{
  "n_kv_head": 4,
  "norm_eps": 1e-05,
  "rope_base": 10000.0,
  "parallel_block": false,
  "init": "trunc",
  "warmup_steps": 213,
  "final_lr_fraction": 0.0,
  "batch_tokens": 8192,
  "steps": 12006
}
Each number is 50 + 10 x the weight over its row's rms, rounded and kept within 0 to 99. Layers, rows and columns count from 0. The size before them is the row's rms in percent of the matrix's.

# q: layer 5 attention query, 128x96, rms 0.152, rows 0-31, columns 0-95
# k: layer 5 attention key, 128x96, rms 0.151, rows 0-31, columns 0-95
# v: layer 5 attention value, 128x96, rms 0.151, rows 0-3, columns 0-95
# o: layer 5 attention output (transposed), 128x96, rms 0.137, rows 0-3, columns 0-95
q0 099:41 77 48 65 59 35 38 50 51 53 35 62 65 52 36 74 45 69 40 60 60 45 59 40 44 48 48 45 48 59 33 63 49 45 54 55 40 54 69 56 47 55 52 23 44 40 43 44 61 31 53 42 45 43 44 51 36 57 58 60 48 45 56 49 42 60 45 57 42 48 59 65 44 37 49 44 55 50 27 48 48 59 45 45 46 50 33 35 57 50 44 41 62 55 43 51
k0 105:56 42 71 49 43 37 40 55 44 36 50 52 49 55 57 71 47 42 57 54 55 47 43 79 56 59 39 46 52 39 57 44 44 56 50 47 48 64 55 52 50 34 45 37 55 61 45 49 40 51 41 44 72 65 69 55 58 57 51 54 58 71 49 48 37 46 46 46 59 52 46 51 74 68 33 52 50 52 47 48 30 36 34 61 60 48 44 45 63 58 36 35 45 47 61 41
q1 100:45 57 41 48 67 43 32 35 28 74 57 63 59 48 39 48 75 57 45 45 61 51 55 36 43 62 58 43 27 72 36 48 48 52 45 58 54 39 53 33 54 59 62 40 66 47 45 43 48 53 68 48 46 51 49 51 61 61 51 37 46 53 63 50 53 66 24 54 36 51 49 58 42 49 59 47 60 58 57 46 48 60 53 58 49 53 56 48 39 58 54 52 45 58 33 58
k1 077:62 34 46 46 61 46 48 49 50 43 45 55 63 18 57 65 40 55 30 49 54 65 48 56 48 62 56 49 38 63 40 64 47 53 53 41 39 67 43 75 60 47 44 46 58 47 49 54 52 73 55 48 59 52 60 34 43 45 42 56 58 32 59 62 53 50 51 61 52 53 53 42 55 58 45 39 54 20 46 61 50 45 47 59 54 70 59 42 64 47 47 35 43 53 53 55
q2 098:64 66 63 43 57 64 68 44 61 31 46 38 57 56 46 41 40 44 45 52 54 49 51 64 48 51 45 49 50 50 51 47 56 46 49 29 54 59 50 64 48 53 53 51 54 50 46 57 34 75 23 53 66 57 45 32 60 55 43 57 43 42 44 38 48 42 43 38 52 62 36 67 41 53 49 62 41 63 53 55 33 55 41 24 46 45 71 37 45 49 62 57 49 48 43 57
k2 107:72 49 59 53 52 41 49 73 59 40 42 42 47 64 41 50 41 52 55 52 51 67 53 67 40 24 48 69 55 36 62 42 64 54 37 47 63 37 33 39 63 53 40 33 55 45 42 62 51 52 52 59 44 44 34 53 47 39 63 59 43 63 42 56 39 43 58 62 61 49 58 35 45 50 55 41 50 68 58 65 37 39 41 56 65 52 57 46 56 46 56 52 47 43 53 53
q3 121:44 40 63 27 45 55 48 42 67 38 52 48 43 53 39 37 53 38 63 48 43 35 46 39 64 61 50 58 60 35 65 39 45 51 48 33 66 34 57 53 65 47 54 64 56 51 61 39 49 50 42 53 64 68 57 39 36 48 55 49 42 55 45 51 65 62 63 58 39 45 37 52 44 51 71 56 44 60 54 45 64 49 68 67 52 42 53 40 55 49 24 55 50 60 46 54
k3 092:45 69 37 53 38 40 38 23 39 62 61 46 42 51 41 60 56 53 66 68 45 51 48 50 65 54 45 55 54 44 44 50 25 49 69 62 37 60 59 44 38 44 36 39 39 63 44 41 54 34 45 48 55 51 59 54 59 62 60 47 57 72 43 39 49 60 43 49 44 58 32 58 43 49 69 53 56 36 56 38 45 53 55 32 41 62 40 49 55 49 46 42 45 50 47 44
q4 099:35 40 66 38 35 42 45 49 42 47 69 54 40 51 48 30 70 40 46 55 46 48 45 37 65 54 48 52 54 21 65 44 47 50 41 59 55 33 57 43 43 52 50 47 36 49 72 52 55 39 55 49 43 46 46 46 45 45 58 55 35 46 57 59 63 49 53 46 37 47 31 58 58 41 62 46 53 45 42 32 60 57 51 57 64 62 60 60 30 48 35 44 53 33 41 53
k4 103:61 35 37 40 40 49 45 35 39 63 67 67 50 40 51 51 64 50 48 48 50 42 30 63 62 80 56 43 55 46 33 50 46 51 56 47 31 46 48 55 40 50 51 42 52 55 42 44 62 46 45 54 60 46 53 48 43 60 49 47 51 44 51 52 39 36 28 62 57 79 38 44 49 65 52 55 62 31 66 52 56 45 51 47 50 47 34 43 65 60 50 40 52 60 53 38
q5 094:38 50 56 50 43 45 50 34 65 40 56 49 57 45 43 65 47 51 52 48 56 45 57 42 73 64 43 69 46 67 48 51 44 30 52 62 40 46 80 30 36 46 70 39 37 49 60 66 41 40 57 51 36 47 51 42 43 47 43 59 44 42 49 53 45 52 37 44 44 56 48 60 70 36 55 49 54 49 35 42 44 56 64 50 39 56 36 50 57 42 41 50 74 55 49 49
k5 091:39 52 31 55 66 65 55 53 39 55 57 55 50 46 39 47 64 70 47 52 54 48 47 47 59 46 58 59 44 62 56 50 35 41 63 69 48 51 63 40 39 56 55 37 50 62 38 38 46 54 66 62 38 34 32 53 56 48 52 56 46 37 54 50 56 55 42 42 30 57 39 53 18 41 55 46 49 64 45 53 47 50 43 35 48 58 37 50 54 44 54 59 66 73 36 51
q6 092:45 57 45 67 62 46 49 40 57 68 69 53 59 28 40 50 53 48 45 52 51 55 60 31 50 59 68 40 47 67 44 58 54 55 54 51 41 39 70 56 33 37 55 30 51 56 42 36 57 35 47 58 45 39 44 59 57 51 43 59 50 48 53 57 56 50 45 50 47 63 36 44 41 32 52 25 43 57 38 35 43 62 55 39 45 37 41 57 50 45 57 43 75 47 52 60
k6 094:58 43 24 56 55 62 57 47 37 54 58 57 50 44 35 49 57 59 58 56 54 52 66 42 41 45 41 58 48 70 45 48 27 35 46 71 39 55 58 51 29 59 62 36 59 44 57 52 54 30 60 51 45 35 35 47 55 40 41 60 60 49 52 46 34 61 46 53 39 53 38 64 36 38 61 58 51 55 45 50 48 51 61 48 46 62 43 49 60 42 57 60 65 53 30 55
q7 094:56 45 49 34 46 46 66 45 49 31 55 50 32 52 32 61 35 61 52 53 66 46 76 51 67 61 54 66 51 35 75 45 39 42 56 48 59 38 43 57 45 46 51 53 53 64 46 50 54 53 63 45 34 51 39 50 40 58 52 52 58 53 62 57 52 40 38 44 33 45 47 51 70 54 61 44 50 59 32 51 73 51 50 69 42 50 42 56 44 53 54 52 50 53 38 34
k7 106:55 57 50 56 41 51 50 43 26 71 53 69 47 54 64 65 54 38 75 48 53 37 39 43 65 56 49 60 62 50 61 51 47 39 48 65 49 63 59 42 44 45 40 36 52 49 30 45 49 42 58 62 48 45 44 41 51 61 58 46 53 69 49 33 50 41 33 53 45 50 59 39 54 57 50 50 43 65 51 34 53 50 33 27 61 64 41 48 55 42 46 34 47 66 56 55
q8 101:60 46 63 40 45 59 69 65 45 44 45 36 54 59 46 40 41 38 48 51 52 64 59 47 37 43 35 45 54 31 63 49 41 70 36 30 54 36 42 38 53 64 49 47 34 47 54 48 55 59 45 50 55 56 62 48 58 55 56 28 58 59 43 58 46 56 65 56 52 44 58 40 50 64 51 38 46 70 63 49 34 61 47 49 45 43 64 54 41 52 26 56 37 34 49 53
k8 080:55 27 55 34 54 52 50 50 62 34 43 59 57 48 45 64 51 42 35 33 52 51 48 39 51 54 34 31 41 56 38 36 45 69 53 46 53 33 43 56 55 45 44 41 48 45 68 40 63 59 29 44 55 57 46 65 45 64 61 40 63 55 55 58 42 51 49 64 42 64 49 46 58 45 55 44 55 57 69 48 59 29 47 57 60 42 59 58 49 69 52 32 37 47 50 42
q9 092:45 45 44 60 52 60 48 53 70 56 44 40 51 46 70 61 50 54 37 60 56 66 33 43 49 64 43 31 55 63 44 47 46 51 34 38 35 67 38 36 61 54 55 58 42 46 62 60 55 62 40 57 57 57 39 45 50 38 49 51 42 51 41 45 52 68 62 60 62 38 51 45 47 52 71 54 62 40 57 60 24 36 42 47 46 41 40 48 54 44 44 49 45 69 44 68
k9 096:39 57 46 43 65 61 60 46 50 51 51 28 44 55 46 53 57 69 38 43 42 67 64 41 39 41 60 47 54 57 37 57 55 63 71 57 34 35 30 59 52 52 45 65 35 61 52 53 54 69 48 44 36 56 42 53 64 65 59 37 64 51 49 57 45 44 49 44 29 50 58 52 42 57 36 45 56 48 54 62 57 58 69 45 36 59 53 57 50 65 45 41 35 43 55 47
q10 101:37 58 58 75 40 48 42 44 55 58 52 54 57 46 53 32 46 52 67 57 58 40 22 43 70 46 59 47 63 50 52 31 33 55 39 42 54 59 56 50 62 49 44 56 64 44 54 45 55 61 28 43 44 51 51 66 68 41 58 61 52 54 50 39 55 54 61 57 55 52 40 48 42 47 60 52 65 45 50 46 69 52 37 60 46 49 45 67 59 69 60 39 50 37 35 48
k10 097:52 64 49 69 46 30 50 48 36 53 68 39 43 56 63 61 54 67 83 53 45 62 31 75 55 42 44 61 60 50 52 61 59 44 58 63 49 53 56 52 39 45 54 49 50 56 57 35 41 34 48 42 63 49 65 49 46 33 47 58 52 58 47 37 53 53 67 51 65 64 47 60 52 57 48 42 42 52 64 56 36 35 43 59 52 41 48 54 55 41 40 57 39 51 54 55
q11 092:50 59 52 54 36 55 55 60 45 42 46 34 56 54 45 52 54 64 74 50 52 57 48 51 43 45 54 54 42 39 51 62 59 38 49 40 48 55 56 54 50 49 36 39 40 45 37 44 36 58 78 45 56 35 44 52 64 67 34 50 71 54 40 55 60 75 42 36 63 50 39 46 68 58 46 52 56 47 46 51 43 64 34 52 55 35 67 55 58 50 44 57 32 31 52 38
k11 106:46 20 68 62 51 41 42 67 52 60 56 58 44 51 54 54 65 46 53 43 45 62 27 39 47 45 61 56 57 48 62 61 48 47 24 75 53 34 53 53 43 49 45 68 47 70 58 65 47 41 43 48 53 58 48 48 57 38 58 59 49 62 44 44 39 52 58 51 60 48 43 58 48 68 46 52 41 60 44 60 62 36 52 52 67 48 37 59 58 59 61 55 49 52 59 60
q12 102:44 46 66 36 62 53 69 60 33 41 56 33 60 48 54 42 35 42 54 42 43 74 36 56 43 38 51 43 42 32 56 55 53 50 59 66 45 53 55 62 40 62 46 51 20 64 53 47 61 57 50 48 32 56 51 49 43 55 52 41 55 49 44 60 57 53 59 45 42 40 62 44 58 60 43 47 50 68 59 47 39 56 35 35 47 49 54 44 63 55 35 60 29 42 44 48
k12 115:39 25 52 42 54 52 43 61 59 50 39 61 39 51 45 42 38 45 48 38 47 54 55 51 54 51 52 55 39 54 53 46 43 46 38 48 50 24 45 29 56 39 52 41 53 55 56 43 65 66 36 65 35 48 25 43 37 47 50 52 53 52 62 63 47 49 51 47 50 62 47 42 48 45 52 37 51 38 33 78 68 37 69 69 46 50 39 58 70 55 48 45 47 52 46 47
q13 106:56 59 52 21 57 60 64 46 39 63 47 59 40 42 45 58 50 41 40 58 58 44 41 41 61 45 56 45 55 54 39 46 36 37 46 57 68 51 57 47 53 50 58 42 42 48 30 55 44 49 45 41 71 38 55 59 46 63 50 42 51 52 48 38 28 57 61 50 51 64 50 41 53 52 66 53 56 47 53 45 47 51 68 38 78 67 78 47 56 50 42 47 45 60 48 35
k13 121:40 65 66 44 45 45 56 40 72 42 59 58 47 52 47 65 48 52 61 54 55 67 57 46 52 64 48 50 63 52 30 41 41 51 53 32 54 52 58 56 37 66 43 52 43 53 66 56 54 37 39 55 39 55 57 49 52 66 36 44 38 71 36 64 50 26 48 45 48 37 44 58 43 53 47 57 60 49 45 38 52 65 61 40 58 60 62 53 45 58 72 61 58 41 47 61
q14 094:54 39 32 68 59 61 43 48 57 57 50 52 60 57 49 49 67 65 34 47 46 36 58 34 46 53 37 33 47 65 34 41 48 48 46 55 34 34 49 49 58 54 69 52 78 56 53 46 46 49 47 58 55 53 61 57 34 47 51 63 48 46 56 50 57 39 35 39 56 53 56 43 50 50 54 54 70 42 57 55 42 46 52 52 41 51 24 55 40 45 71 31 58 62 51 54
k14 083:42 48 40 58 35 50 42 47 46 54 57 57 52 44 46 48 58 40 34 41 37 50 53 69 50 53 37 30 37 48 57 54 61 54 59 35 30 62 34 30 53 39 57 58 47 50 30 32 53 40 61 30 58 46 58 39 49 36 67 37 54 47 55 44 37 51 56 59 41 61 72 31 44 39 41 47 60 68 52 61 50 48 45 48 49 39 46 51 51 54 61 42 46 39 63 52
q15 092:56 63 46 33 44 42 63 33 48 40 53 54 42 56 33 40 39 40 38 30 35 44 55 49 62 30 52 57 48 64 46 54 68 63 59 42 52 52 54 69 39 45 43 60 70 67 42 30 47 55 61 51 71 67 53 50 52 56 41 31 48 46 47 62 55 46 54 53 50 61 59 57 32 64 46 48 45 48 67 55 52 48 61 63 49 45 47 40 58 58 62 50 49 41 42 45
k15 097:54 48 60 56 35 35 49 60 58 51 51 47 58 48 62 48 64 52 61 71 46 58 38 54 54 42 27 48 55 45 55 47 57 62 47 60 56 71 55 44 46 50 55 49 42 57 55 49 42 37 55 37 63 50 73 59 40 28 54 55 54 38 38 52 60 61 67 68 68 50 62 50 59 44 52 64 43 55 52 29 28 54 39 54 66 46 36 41 50 38 41 64 48 44 50 48
q16 102:56 62 49 47 44 40 43 54 36 51 62 48 62 51 43 57 74 71 39 60 62 54 45 52 37 77 66 50 54 56 40 48 46 61 47 64 33 49 57 49 45 54 50 44 59 50 44 51 56 51 73 40 35 47 45 53 57 53 68 61 53 54 52 47 32 51 31 60 47 38 50 53 41 37 46 56 55 57 45 38 47 60 50 41 41 57 37 27 42 43 53 56 71 53 41 64
k16 083:66 48 55 47 47 41 45 30 57 56 45 44 58 47 63 46 59 55 59 80 58 64 57 50 44 54 43 57 54 47 54 35 52 61 76 56 53 44 47 55 46 47 53 59 35 47 54 37 45 61 53 54 56 54 57 58 46 56 46 25 54 39 22 62 73 63 53 50 74 48 56 42 52 44 69 50 46 40 50 42 56 56 47 43 50 64 50 52 30 47 42 40 52 48 51 58
q17 110:47 57 59 49 35 42 63 46 50 40 49 47 65 55 56 54 63 53 57 47 66 33 42 63 57 50 39 62 44 30 49 29 54 41 43 37 55 53 53 38 52 55 56 56 48 50 62 41 46 49 75 37 48 43 54 40 70 58 66 37 42 56 50 43 59 45 38 48 43 53 44 55 66 69 64 69 68 49 53 54 44 45 47 41 54 52 66 52 37 34 40 69 53 39 42 39
k17 102:57 60 33 54 61 67 52 45 63 55 62 40 62 43 28 52 46 77 39 57 64 53 55 58 60 53 51 59 37 56 53 38 47 31 57 45 42 37 45 57 55 49 50 39 63 64 52 36 58 59 56 45 53 43 40 61 56 53 43 46 51 32 51 50 61 58 42 53 40 63 48 32 34 50 68 28 50 47 47 56 55 32 66 55 46 56 45 60 56 49 57 48 61 56 29 51
q18 078:43 41 61 35 61 48 57 41 63 55 59 43 58 45 44 50 37 36 58 41 47 57 48 44 67 53 55 51 31 41 62 55 54 29 42 57 54 48 69 42 42 61 49 48 60 52 58 50 54 48 37 70 52 42 43 33 54 49 62 53 40 45 48 53 61 63 61 50 55 50 17 43 58 41 63 50 43 66 34 36 40 61 45 36 52 55 53 52 53 43 31 42 28 42 57 52
k18 122:57 71 42 53 54 46 55 45 52 43 52 43 65 36 69 48 59 62 55 61 61 56 36 45 47 66 50 47 36 48 37 65 67 69 61 38 52 51 51 70 54 67 44 55 46 43 43 63 52 62 45 34 65 59 67 57 67 51 41 42 51 46 46 50 66 61 65 45 58 36 54 43 55 46 42 66 56 43 66 41 31 56 45 57 38 56 57 43 44 52 38 43 54 46 49 38
q19 121:60 45 27 68 76 49 44 61 35 64 50 58 56 40 53 56 41 58 46 55 46 67 51 44 27 41 67 44 48 69 40 65 57 57 66 49 44 52 43 52 33 51 53 37 55 45 40 37 51 49 61 59 41 43 48 66 37 44 41 54 68 44 46 58 39 49 44 53 44 64 55 56 42 45 36 39 45 52 36 61 48 44 43 52 41 47 37 40 56 48 68 57 63 59 50 61
k19 085:56 57 57 49 36 38 55 54 38 32 40 48 59 47 50 42 51 32 48 49 47 56 63 34 53 47 43 49 49 55 41 51 46 68 57 44 39 74 56 50 58 69 53 36 35 36 47 60 49 44 59 54 42 47 56 51 62 52 54 55 45 43 45 50 34 57 53 44 36 37 66 47 61 44 36 48 61 48 59 33 46 80 25 26 44 59 46 54 58 49 47 51 61 39 45 49
q20 109:49 44 63 26 26 38 47 48 62 40 46 54 42 52 65 51 62 48 64 58 40 39 49 67 69 64 53 62 46 51 56 35 30 43 50 40 64 53 64 51 44 52 45 65 47 45 58 48 38 44 60 46 53 47 65 40 51 62 66 32 38 48 40 41 58 55 58 49 43 50 32 47 59 45 63 65 47 40 58 44 66 48 52 56 53 64 68 50 50 47 47 60 47 62 37 52
k20 098:35 52 44 43 32 31 44 25 59 64 66 44 36 59 63 48 66 53 64 66 48 32 47 41 65 57 62 40 48 37 37 52 32 62 63 62 37 49 59 49 35 59 39 55 40 57 58 43 51 42 51 45 60 59 63 59 55 58 54 53 48 66 55 47 65 56 62 45 49 45 44 45 51 52 51 59 61 37 64 45 48 53 53 51 53 49 31 39 50 58 42 49 51 49 31 44
q21 103:54 49 57 40 58 56 45 49 60 50 43 48 60 62 54 52 49 39 58 33 55 49 30 61 52 47 54 54 32 62 54 37 62 47 50 37 75 56 64 49 75 63 47 56 51 43 64 61 35 51 52 42 69 45 64 42 54 71 48 47 37 62 32 44 50 45 49 59 62 46 45 51 65 61 45 72 55 57 66 65 42 35 37 39 59 46 52 43 46 42 44 59 47 46 45 42
k21 118:37 53 75 46 36 54 56 52 63 35 51 37 42 52 55 47 40 39 45 48 59 35 49 47 65 38 47 61 44 36 66 42 53 63 51 51 54 42 52 39 55 43 52 59 60 79 61 47 58 61 38 42 48 72 46 62 53 35 46 57 33 64 61 55 74 53 66 52 45 38 30 53 55 52 66 56 55 58 53 57 60 45 53 61 39 50 44 49 51 59 42 52 38 41 46 50
q22 123:52 54 45 74 52 24 50 50 51 63 54 79 49 51 41 63 53 68 41 69 51 50 76 51 31 51 65 52 52 60 29 57 48 49 57 58 33 44 38 48 40 47 59 43 42 45 53 58 48 40 55 48 43 45 44 63 45 56 41 57 57 43 62 63 40 43 48 39 43 49 49 42 46 43 40 42 44 51 36 54 53 45 70 47 62 56 42 57 46 55 58 56 65 56 64 40
k22 087:66 32 65 46 61 40 49 68 58 37 51 57 61 55 57 50 34 43 63 41 46 56 37 42 45 47 47 54 55 50 70 37 61 29 31 42 48 54 53 53 73 65 54 45 58 44 43 45 39 58 49 66 45 46 39 25 42 47 54 54 35 56 45 35 45 42 51 56 58 47 59 43 57 53 60 42 33 57 42 56 68 54 42 60 62 54 51 37 51 31 51 54 50 53 55 61
q23 098:39 51 61 56 55 49 52 57 44 35 40 66 59 55 55 75 33 48 71 31 58 43 47 67 48 53 48 63 46 54 48 55 45 30 64 50 54 54 62 43 51 51 63 48 64 41 51 42 42 64 51 30 46 50 41 44 35 49 64 69 44 52 51 55 53 57 47 36 45 41 33 38 52 54 45 73 42 46 56 39 41 58 57 50 47 49 50 36 37 34 63 52 40 47 50 31
k23 076:54 52 60 54 50 46 46 47 36 52 46 50 58 60 49 55 40 45 50 48 44 30 51 49 52 47 42 38 45 62 58 51 42 46 47 40 76 54 61 44 72 42 47 74 59 42 47 58 37 48 45 74 39 43 61 60 52 37 38 64 26 52 46 38 56 52 48 43 38 45 56 46 54 42 48 65 46 64 36 52 51 44 46 60 38 63 51 66 35 30 64 73 53 45 51 61
q24 107:37 33 37 50 52 47 45 37 49 53 50 63 58 33 46 41 44 40 34 45 46 46 48 28 61 67 62 59 39 72 55 46 50 46 49 57 59 46 69 39 42 55 50 37 57 49 59 41 61 37 48 51 46 38 54 43 35 57 51 51 42 67 42 59 56 55 51 45 46 67 37 53 56 41 63 36 62 31 52 38 63 43 52 56 54 75 40 54 47 45 41 34 57 67 42 57
k24 120:37 60 49 55 34 41 52 23 45 58 62 55 46 41 35 55 59 63 51 63 37 37 57 46 53 58 57 53 52 55 33 52 26 52 74 54 26 51 57 40 29 48 52 45 55 63 50 39 55 29 53 50 50 49 52 56 56 67 41 47 50 49 49 60 55 52 49 45 32 61 46 59 42 38 53 56 54 35 47 52 51 50 60 46 39 59 42 65 46 56 55 53 65 54 41 27
q25 089:47 48 34 55 44 57 38 33 52 71 60 51 42 53 48 64 56 67 60 70 64 58 40 50 45 54 51 43 67 72 48 36 39 44 60 46 47 46 46 55 47 47 48 47 64 47 35 49 47 37 72 57 38 46 38 40 68 51 41 54 73 48 52 37 39 38 47 42 44 52 58 47 52 48 45 41 59 39 49 38 56 63 49 42 34 40 44 55 56 60 71 36 50 66 46 57
k25 101:43 28 29 53 63 75 50 54 40 63 50 59 51 42 45 53 51 49 39 43 70 42 62 37 46 51 55 59 36 66 45 59 55 45 41 70 45 28 57 39 46 46 62 39 51 54 38 52 59 52 54 59 25 48 39 61 51 52 51 56 48 47 62 63 38 49 33 36 56 56 44 52 36 48 42 45 49 60 44 56 47 52 49 39 67 60 41 65 45 59 53 44 56 68 49 41
q26 100:53 45 45 40 60 54 57 46 40 45 34 35 48 54 38 27 40 50 45 29 45 57 59 58 34 65 49 30 34 57 35 56 57 63 54 35 48 40 60 63 54 70 36 49 43 45 40 36 43 64 44 55 43 40 41 58 47 53 48 47 50 44 41 52 59 60 78 37 60 59 57 44 44 56 50 63 36 51 44 43 53 56 54 51 47 50 63 47 61 61 52 64 42 61 40 68
k26 098:42 54 65 56 40 45 52 41 41 29 52 51 54 54 46 45 32 54 52 18 51 58 53 38 51 40 50 41 46 30 56 62 48 43 44 49 44 47 38 48 58 53 52 51 58 43 39 59 49 45 56 45 27 42 52 53 62 49 63 61 41 54 64 36 47 53 49 48 31 24 66 47 50 51 50 44 45 58 49 46 57 72 68 54 23 52 45 44 51 56 50 36 44 67 42 48
q27 096:41 32 49 65 62 69 47 51 53 28 46 42 58 46 61 36 53 67 46 44 58 41 57 44 57 65 34 67 45 42 44 53 50 53 41 27 48 55 51 47 35 67 49 44 53 40 47 56 44 56 65 54 60 39 43 34 46 44 55 62 47 56 56 53 67 39 28 48 54 66 61 37 62 49 65 49 54 46 43 56 42 45 57 65 53 57 44 74 55 30 45 53 52 48 47 52
k27 100:51 63 46 47 48 47 53 33 30 59 43 57 62 45 47 49 48 52 51 35 43 55 71 41 43 49 69 65 60 49 36 58 57 38 62 61 34 45 49 55 35 50 44 61 46 64 61 60 42 36 57 56 43 51 56 29 46 76 59 44 52 53 65 53 30 39 42 43 38 48 52 71 51 60 26 36 41 47 46 59 57 53 59 36 47 44 52 42 47 53 60 52 57 60 54 49
q28 081:47 63 66 35 40 50 68 48 44 38 44 49 31 44 42 45 51 37 71 46 34 54 43 46 58 34 45 52 75 35 59 60 48 47 63 51 69 45 51 57 48 41 39 50 67 51 53 57 44 60 45 26 43 48 58 49 28 51 51 63 47 42 51 54 33 53 57 46 53 47 33 51 42 44 49 66 46 64 43 62 66 59 58 45 50 46 55 28 54 58 51 51 52 56 60 42
k28 112:50 53 56 49 47 46 52 61 34 43 64 52 42 55 58 56 50 41 60 33 51 47 30 55 65 39 45 57 50 66 82 44 68 33 35 59 64 50 65 39 55 44 56 38 53 56 39 43 53 48 49 65 49 52 60 33 54 34 56 67 44 49 31 40 48 44 45 65 50 53 36 66 45 55 55 35 45 61 48 48 52 40 40 50 58 58 36 58 50 41 41 56 57 67 46 59
q29 074:51 46 49 57 27 46 45 34 58 60 59 61 38 51 56 49 62 46 50 59 49 55 67 44 66 47 54 50 44 24 49 41 49 46 59 42 50 30 52 60 39 38 54 50 51 59 44 60 49 56 39 62 52 44 69 57 64 38 59 49 58 48 57 34 48 51 74 49 56 39 48 44 59 47 47 50 57 34 78 34 55 71 56 49 38 50 56 54 33 45 66 48 60 35 46 57
k29 109:57 31 52 42 55 82 43 36 58 41 54 49 32 49 35 46 49 31 36 47 54 32 52 36 72 56 53 46 66 61 55 29 42 41 45 41 49 54 51 39 50 46 43 55 49 61 55 44 65 61 44 60 43 42 42 48 45 56 41 46 31 49 56 42 54 52 35 59 55 54 39 35 50 66 67 52 60 51 52 52 73 38 51 55 57 47 51 53 59 47 53 43 38 59 51 58
q30 098:53 44 46 58 62 55 38 41 56 39 59 74 54 44 51 38 55 45 48 53 75 35 44 58 52 60 60 53 60 73 53 49 59 40 46 31 54 62 56 57 51 46 42 60 66 51 47 47 54 48 34 32 66 43 59 38 37 47 49 63 56 38 43 60 62 48 56 42 53 48 46 55 48 51 61 59 52 43 68 40 54 22 51 68 48 43 55 47 55 41 64 51 45 58 34 67
k30 120:41 73 48 64 38 22 47 54 37 59 43 44 49 50 57 63 34 57 78 50 54 62 44 69 41 52 62 79 44 39 49 63 63 41 57 40 54 56 50 51 30 47 57 37 50 44 43 49 51 48 57 48 40 57 46 40 60 41 48 55 66 53 47 46 56 57 58 44 49 44 52 49 52 44 38 43 45 45 46 67 41 55 48 38 40 59 48 30 49 47 36 50 64 43 43 57
q31 119:45 47 54 37 62 52 74 51 48 31 67 16 55 56 46 56 31 40 43 38 51 52 32 41 54 53 33 31 46 31 59 55 43 54 47 56 37 53 56 44 58 64 52 56 47 67 56 46 54 56 53 55 38 55 52 51 33 36 43 47 41 50 49 55 54 60 43 52 53 32 65 50 54 66 47 55 46 54 64 60 48 48 40 36 50 45 30 43 58 59 37 48 49 41 42 45
k31 125:38 58 45 63 41 42 37 67 45 62 48 54 39 47 45 55 27 57 45 31 45 52 41 65 47 52 68 60 48 41 58 56 47 41 36 47 53 50 36 29 41 53 55 48 45 51 47 44 60 60 47 62 33 41 35 50 59 38 61 55 59 60 61 43 48 59 51 70 51 58 63 36 39 60 49 32 37 51 29 78 59 46 56 63 52 60 51 48 54 46 61 48 55 49 50 42
v0 128:70 20 45 59 60 55 63 39 42 43 60 58 51 62 45 21 29 42 30 44 58 44 65 66 48 57 45 41 34 55 41 47 39 57 51 46 41 62 63 47 45 64 62 42 54 49 31 47 53 51 52 56 45 47 47 44 34 56 58 51 60 57 33 52 51 58 49 48 47 57 53 48 36 56 49 59 41 53 49 54 44 58 39 35 38 42 41 53 64 55 61 39 49 52 50 71
o0 107:41 49 37 66 49 60 43 61 61 60 59 62 28 49 51 56 59 57 51 51 49 38 42 49 78 46 44 59 49 42 51 39 41 29 46 44 50 47 60 55 46 63 37 43 66 45 60 63 43 40 54 51 48 50 69 54 64 49 44 43 68 45 37 43 74 38 40 48 63 49 45 40 40 45 47 57 49 62 48 44 64 54 64 41 67 49 43 65 45 36 62 44 46 55 32 41
v1 110:40 40 46 42 56 69 53 47 39 54 72 58 56 64 38 26 41 40 39 37 67 51 62 42 57 67 51 44 33 51 35 41 54 68 48 62 40 40 51 59 51 62 45 65 50 54 44 76 57 52 60 50 44 46 42 62 34 46 56 39 68 51 46 53 48 45 51 50 51 50 67 44 47 55 46 57 50 36 42 49 59 62 40 38 52 53 55 52 65 65 58 30 59 51 42 53
o1 110:53 31 59 72 35 41 49 50 56 53 37 59 52 37 47 41 69 68 57 32 31 42 45 49 66 63 35 48 42 56 40 38 49 37 39 38 64 56 70 50 47 56 61 50 66 59 54 41 38 48 39 46 58 54 38 52 47 46 45 55 55 47 40 33 50 47 57 51 46 51 46 66 42 53 43 52 48 58 48 62 52 45 44 42 53 68 64 36 47 40 57 55 38 66 28 44
v2 116:58 67 59 48 35 45 54 53 66 35 54 49 53 64 49 34 46 34 62 56 60 46 44 49 55 48 26 57 51 41 68 42 50 41 33 40 61 63 51 45 48 67 61 49 44 51 62 50 51 45 51 56 69 52 61 47 56 57 41 54 22 42 44 47 58 60 52 64 70 36 52 54 42 51 48 69 41 61 59 38 54 55 50 50 61 46 57 41 30 35 46 56 49 40 43 59
o2 098:63 52 43 52 62 72 56 59 35 33 44 46 55 57 58 58 46 54 43 52 52 48 53 57 30 62 54 29 54 47 55 47 51 54 53 30 51 43 44 51 42 45 45 57 47 53 58 45 55 65 55 30 44 41 65 53 25 55 55 61 68 40 46 71 57 43 36 37 43 46 58 63 58 36 43 47 39 52 50 53 73 34 62 36 43 42 47 62 54 38 50 54 68 49 59 52
v3 114:31 47 56 40 87 58 60 52 54 67 31 62 44 57 36 52 54 57 47 47 65 58 51 41 48 37 54 50 61 43 54 49 53 45 56 53 56 48 43 59 43 33 47 49 50 52 34 58 48 52 42 32 38 38 44 67 29 38 40 47 72 56 57 43 55 38 58 38 40 44 62 22 59 49 56 49 54 44 48 56 54 51 53 45 43 44 40 52 41 68 57 45 50 51 48 46
o3 116:69 44 43 43 45 53 52 58 68 52 61 51 48 30 71 43 68 56 51 49 34 49 57 71 58 45 55 64 50 47 50 41 33 50 56 54 44 45 53 66 64 54 66 44 58 47 65 69 47 54 50 47 74 49 60 53 71 55 46 55 41 43 54 47 33 59 57 44 45 52 42 46 40 48 56 36 46 52 43 48 45 47 39 50 45 45 71 50 35 61 69 47 53 28 51 62